{
  "n_head": 4,
  "head_dim": 128,
  "norm": "rmsnorm",
  "init_std_qkv": 0.0355,
  "warmup_steps": 383
}
Each number is 128 + 24 x the weight over its row's rms, rounded and kept within 0 to 255. Layers, rows and columns count from 0. The size above them is the row's rms in percent of the matrix's.

# layer 6 MLP down (transposed), 1344x512, rms 0.0616, rows 205-213, columns 0-127
size [104  92 104 105  98  84  99  87 100]
[[194 130 128  91 127 151 155  89 141 128 111  83 140 132 161 116 128 136 143 127 110 149 101 155 135 109 179 133 121 174 130 115 137 158 121 133 159 128 117 151 131 192 108 133 106 139 118 121 150 161 113 117 146 152 170 114 123 140 117 102 152 130 127  80 112 115 134  79 113 112 153 114 120 148 142 127 137 130 121 137 118 117 150 116 163 142 154 146 164 109 110 148 143 118 101 110  92 154  90 119 107 105 142 127 126 143 119 165  75 110 153 139 147 136 141 119 161 196 118 132 153 154 167 129 121 147 115  90]
 [117 178 125 130 130 135 136 104 131 115  64 121 106 116 134 103 107 137 137 118 126 119 146 100 121 145 160 149 119 125 123 132  68  88 127 139 150 123 113 160 125 123 128 125 123 145 106 129 150 119 145 140 170 162 146 141 124 159 147 149 120 156 114 111 178 154 122 124  91 158 151 155 148 181 134 111 188 111 173 159 133  94 139 115 110 117  73 109 130  67  92 146 122 165 103 124 120 101 140 142 124 118 159 176  89 113 123 125  82 121 155 171 111 130 131 143 115 160 131 118 158 149 176 132  90 127 121 177]
 [115 122 182 171 149 151 115 154 121 112 125  92 142 137 131  86 169 143  97 127  80 143  94 157 101 107  96  99 131 180 171  77 132 112 177 128 116  95 140  90  92 128 117 131 129 132  86 155 129 154 121 100 177 116  97 154 100 176 137  95 138  97 150 117 111 123  88 160 112  87 129  85 141 115 186 147 148 111 118 105 105 150 124 133 122 156 118 144 138 155 135 110 102 151 131 102 111 118 117 104 170  89  96 169 158 125 168 100 123 116  86 131 121 170 123 100 104 142 102 107 131 109 109 116 156 139 176  90]
 [ 98 120  90 114 181 104 145 125 119 146 152 103 147 118 116 147 136 151 161 116 134 132 147 134 123 169 134 124  91 165 123  92 131 114 110 102 157 133 130  98 132 110 160 115  97 141 126 120 120 126 145 123 109 120 155 154 135 118 149 131 130  91 131  91 116 127 146 137 140 130 106 153 155 113 172 158 121 106 138 114 116 108 101 182 144 143 209 118  99  83 133 121 133  97 129 163 118 169 124 145 147 173  74 143 164 159 135 140 125 138 143 171 144 140 110 178 113 140 114 126 115 126 127 138 141 157 118  98]
 [113 134 155 139 113 109 118 182 165 157 138 148  98 142 133 116 113 114 158 156 154 134 142 132 116 108 131 104 146 143 123 178 123 131 132 156 125  95 153 110 132 140 116 160 172 111 144 148 151 129 141 153 144  78 107 119 134 128 140 107 133 104 127 120 120 125 108 125 112  86 152 164 148 126 153  95 142 105 138 108 147 151 136  85 127 136 136 119 119 131 118 120 163 105 139 170 123 156 118 140 139 151 122 128 127 142  87 106 181 136 120 149  42 124 127 118  86 142  95  96 103 116  94  74 134 118 135 134]
 [128 156 166  94 153  86  73 151 145 155 109 154 140 139 101 149 135 140 113  96 151  88 138 136  90 124 103 128 151 137 135 163 148 166 141 127 183 152 105 155 136  82 134 137 105 107 146  90 185 127 134 162  92 104 120 114 130 151 145 162  98 122 150 130 151 153 131 126 161 107 138  91 127 149 128 144 144 156 165 109 106 185  82 155 136 157 133 175 103 140 128 125 110 106 142 178 125 118 152 149 165 135 126 118 145 109 172 138  94 138 146  76 106 111 166  95 145 115 136 149 153 141 154 113 150 144 152 139]
 [100 111 173 160 149 104 142 141 119 133  56 109 103  90 160 138 114  96 162 119 139  93  72 122 136 117 127 110 109 124 129 127 104 103 154 140 116 100 168 153 129 124 118 126 160 145 129 149 158 122 103 111 142 145 132 133 113 107 145 174 129 150 134 119 149  89 155 138 107 154 149 123 145 135 130 147 102 168 128 124 121 100 112 119 121 126 133  93 137  84 123  92  96 159 149 121 162 148  94  98 112  90 128 153 119  67 121 152 133 109 132 114 119 141 124 149 174 138 132 113 131 128 134 147 135 124 140  95]
 [133 109 131 137 123 121 133 133 136 145 102 102 160 163 126  73 152 115 153 114 134 125 118 149  91 155 126 151 155 107 135 149 138 143 122  38 158 141 129 159 141 138 132 120 115 128 168 104 176 123 147 148 167 130 152 145 121 135 154 114 139 103 110 140 105 154 150 125 112 117 106 148 130 130 126 134 143 144 122 181 109 129 125  93 143 120 131 154 138 149 136 119 116 122 132 125 106 123 136 142 103 129 130 159 101 129 132 152  99 144 120 125 121 145 116 177 102 168 134 137 160 115 112 136 120 133 112 113]
 [153 117 155 137 147 118 107 130 118  86 103 130 160 105 114 140 115 125 145 117 129 145 176 137 111 133 143 109  65 139 119  83 146 129 128 129 128 135 120 117 135 132 146 118 135 115 122 119 148 186 131  80 132 138 155 137 143 151 132 130 113 120  80 104 126 101 132 119 111  99 137  87  86  95 136 157 117 120 138 114 101 142 158 175  98 127  96 154 124 108 150 103 124 163 119 115 189 143 137 140 146 116 107 101  71 119 164 121 109 152 134 131 159 101 116 122 168  86 109 118 104 175 128 124 113 142  83 164]]
# layer 6 MLP gate, 1344x512, rms 0.0661, rows 206-213, columns 0-127
size [ 92 103  99 101  90  99  88 101]
[[106 153 132 106 127  78 179 146 139 108 103 116 119  93 115 135 136  79 108 110 117 142 142 113  99 142  86 141 160  73 153 128  98 137 134 102 131 138 154 164 152 129 130 107 112 137  94 151 155 144 133 153 116 103 119 156 124 110 177 143 143 109  92 169 146 153 124  91 137 131 140 143  85 162 132 152 129 117 136 126 105 116 124 157 147 119 143 139 167 125  98 143  93 141 119 134 111  87 146 131 102 149 135 112 119  80 166 145 114 138 179 157 112 143 105 176 118  86 108 114 154 155 133 135 127 132 106 102]
 [109  97 121 111 117 103 147  91 146 125 163 144  91 115 207 131 135 142 133 142 142 132 120  93  72 116 156 136 144 123 168 167 107 114 117 135 124 120 119  50 108 130 114 164 161 165 107 159 103 121 156 134 130 148 123 133  80 140 109 120 125 164  89 145 100 130 139 153 141 107 125 146 168 108 134 179 158 175 142 143  94  59 153 137 161 138 101 121 122 133 138 147 123 152 181 113 164 162 165 109 110 114  99 138 123 137 114 134 130 114 144 128 109 155 138  89 114 131 121 107 141  99 121  91 145 126 127 132]
 [ 98 167 101 134  82  77 107 104 158 141 144 155  87 117 126 162 144 140 105 118 147 119 119 106 119  79 119 108 162 147 122 142 146 141 127 104 148 141 153 115  87  99 113 122 132 124 115 150  89  92 129 114 174 154 107 170 120 145 164 118 107 120  99 174 115 133 122 123 159 188 108 117 128 132 129 124 127 144 122 140  73 136 114 132 101 132 130 134 107 146 122 133 149 137 121 103 129 111 121 176 114 109 116 133 107 122 145 116 111 144 143 101 124 173 119 122 113  97 123 135 115 138 117 153 126 157 147 131]
 [ 78 162 139  80 112 117 124 134 149  93 127 125 144 105 121 103 121 136 118 130 166 124 134 148 120 152 132 137 147 112 112 161 144 150 157  71 119 148  78 145 115  98 129 107 103 133 148 137 134 161 149 152 125 143 114 115 127 158  72  94 120 125 116 143 136 152 132  78 162 117 129  76 121 127 100 119 137 111  85 142 105 158 155 134 100 120  60 187 137 103 111 136 110 109 151 115 145 146 106 133 166 131 106 180 144 106  96 164 123 125 114 103 110 143 128  94 102 124 124 110 128 162 124 170 104 124  92 123]
 [108 151 135  89 100 136 127 141 159 112 110 156 136 153  94 121 159 120  98 115 148 141 142 121  99 156 130 123 108 129 109 134 151 140 115 121 138 127 131 100 116  98  94  71 167  94 147 130 160  90 172 130 150 100 122 135 142 147 135  96 155 133 145 135 107  94 122 134 166 152  86 100 167 146 149 157 130 125 133 163  62 135 140 129 124 169 117 120 159 150 123  68 117 114 105 121 140 151 115  97 139 149 126 151 143 121 196 146 114 123 202  72 171 119 164 108 117  94 143 146 167 161 153 142 158 129 156 138]
 [122 174 134 117 119 106 139 133 152 122 137 106 137 128 117 163 124 128 135 144 139 121 131 141 109 124  89 128 141 144 131 139 127 131  71 146 146  80 124 141 123 133  94 149 166  90 147 143  92 129 151  97 154  96 147 193 115 119 142 113 145 110 120 119 142 113 147 109 109 144 161 113 112 175 148 134 171 127 129 116  76  97 123 179 104 120 121 119 146 102 159 117 154 124 138 119 113 121  98 167 135 135 111  67 141 131 139  99 151 119 123  86 127 130 129 145 154 147 164 135 142 145 116 159 141 138 139 135]
 [116 142 144  95 176 130 144 148 103  66 131 144 121 127 120 127 154 192 111 138 110 155 141 111 167 110 182 140 141 141 111 129 100 124  89 159  93 166 145 135 120 110 145 134 101 124 101 132 112 128  90  96 156 160 103 104 107  98 161 124 141 132 135 180 179 107 118 142 127 107 117 129 128 121 145 141 139 111 107  96 114 162 135 107 143 137 153 138  96 108 144 144 146 124 118 152 150 168 127 112 143 133 130 106 135 115 104 148 147 136 162 165 129 112 109 158 127 101 124  94 103 140 153 144 115 113 133 101]
 [184 121  97 121 150 127 124  98 120  91 166 116 140 102 147 135 146 133 114 145 153 123 120 155 160 160 116 126 121 124 117 112 126 119 154 105 118 126 140 114 162 124 135 162 113 139 122 155 113 129 167 104 101 121  98  82 139  95 137 108 144 133 153 128 107 139 109 132 158 137 117 121 174  94 185 118 143 156  83 140 117 120 189 144 149 102 148 120  95 109  88 110  74 128 124 162 114 113 103  85 124 135 136 132  65 107 124  99 121 122 102 115 150 103 146 134 114 183 118 121 105  88  98 134 106 115  97 100]]
# layer 6 MLP up, 1344x512, rms 0.0697, rows 206-213, columns 0-127
size [ 89  99 106  96  91  97  85  97]
[[116 121 143  92 148 129 162 151 117 100 172  87 155 123 120 191 132 120 113 110 163 102 123 107 128 111 157  87  98 123 117 140 129 129 148 100 126 106 146 108 126 111 147 114 126 125 107 138 132 143  97 124 151 130 164 137 145 137  89 136 121 141 186 125 123 100 106 130  83  89 133 130 148 132 112 126 121 127 100 141 145 125 125 117  92 120 148 123 114 165  90 102 115 125 139 119 104 137 112  73 134 124 119 110 194 151 151 113 134 150 115 133 166 117 146  99 150 126 153  82 151 121  97 179 106 148 197 171]
 [116 146 119  86 144 119 181 136 137 145 113 154 146 109 109 113 126 108 166 150 127  95 115 120 186 131 167 181 159 105  99  92  91 162 104 166  97 130  95 121 156  87 113 156 122 136 148 102 138 122 143 151  91 143 130 148 111 135 116 107 117 164 144 122 124 130 111  98 135  96 169  70  89 150 138 156 113 112 110 124 131 135 155 164 120 135 160 150 155  94 114 155 107 112 137 213 106 141 121 112 126 156  86 115 123 137  72 169 117 169 103 101 112 135 122 107 130 145 110 151 173 132 127 116 146 103  81 146]
 [119 136 145 120 119 102 113 118 104 116 127 129 153 132 140 134 157 146 146 130 106 146 140 146 143 164  90 112  92 152 180  98 132 129  93  89 168 111 128 145 144 152 129  83 102 138  85 111 138 126 130 140 127 131 123 135  87 133  88 101 131  82 137 134 119  95 169 131  86 102  98 115  99 108 151 134 138 130  96 123 116 112  98 166 148 143 113 119 124 113 121 108  65 134 128 145  97 140 119 117 136 171 143 132 134 105 117 155 149 150 124 144 141 123 132 133 147 124  97 143 121 152 175 123 131 112 127 114]
 [154  69 135 128 143 144 129 100 142 118 163 136 121 125 112 111 125 121  71 117  76 127 136  76 147  88 138 104 151 132 138 138 119 144 148  97  88 163 100 109 170 123 106 109 128 108 160 155 142 134 139 142 151 147 115 132 125 106 146 140 129 124 106 137 129  94 159 124 130 173 115 108  93 150 130 136  93  94 127 131 100 132 163 134 136 109 145 116 142 126 130 166 139 133 131 101 126  85 173 141 100 110 124 145 109 139 173 147  77 109 116 132 149 180 146  92 121 132 174 129 139 114 136 172 102 105 122 179]
 [199 175 106  88 127 129 124  77 113 108 170 116 140 146 159 135 157 110 131 120 131 111 140 148 129 146 113 132 100 138 129 151 131 100 114  92 104 133 157 153 130 140 126 120 140 183 117 168 115 139 142  83 120 146 124 124 149 109 131 108  96 123 109 151 127  94 184 119 154  95 143 132 124 133 132 140 135 183 152 118 121 140 124 127 155  96 101 108 129 126 155 152 126  92 173 120 111 131 157 166 123 149 140  78  81 131  85 110 131 165 107 175 128 158 113 105 115 120  84 101 112 114 102 123 122 163 123 109]
 [157 106 114  79 133 123 112 154  95 137 128 121 113 119 108 147 113  90 149 141 146 124 172 145 116 139  93 110 119 138 126 124 136 150 118 104 122 137 160 152 161 128  99 147 134 133 116 152 102 125 146 141 128  76 100 132 110 151 139 138 131 133 126 119 110 145  95 135 147 150 124 118 152 134 127 110 134 114 140 132 134 120 102 135 127 129 110 147 103 116 129  63 152  98 116 107 117  89 110 153 139 113  86  90 143 147 115  81 115 172 132 104 127 135 153 113 147 117  97 158 144 137 111 104 115  84 114 136]
 [127 135 103 166 135 104 141 119 131 114 163 138 144 146 120 159 108 141 114 109 141 152 137 134 127 114 175 148 125 160 129 131 130 149 164 153 147 128 118 104  80 106 167 125 131 125 133 121 122 125 121 134 132 133  88 127 130 126 121 156 120 118 120 106 128 116  80 134 144 142 143 132 129 131 131 115 130 157 143 120 119 107 113 168 116 127 144 146 145 128 101 100 118 130 156 128  88 121 142 167 168 122 131 119 148 176 100 108 136 154 126 158 121  82 136 141 171 162 119 130 118 168 132 138 146 151 170 131]
 [143 155 121 150 105 180 132 119 144 137 112 134  91 124 162 119  99 131 126 128 149 102 125 136  83 130  90 142 126  85 123 131 135 151 174 105 154 123 138  82 154 118 129  94 124 127 105 149 122 105 162  86 114 138  91 122 116 153 125 140  93 122 134  91 103 121 165 130 158 120 154 117  96  95  95 166 170 164 146 129  94 108  98 128 132 165 152 152 158 120  99 120 147 148  99 113 161 110 157 120 168 145 150 137 182 156 121 120 116 126 132 157 141 187 130 130 118 130 170 100 126 103 148 122 140  91 121 156]]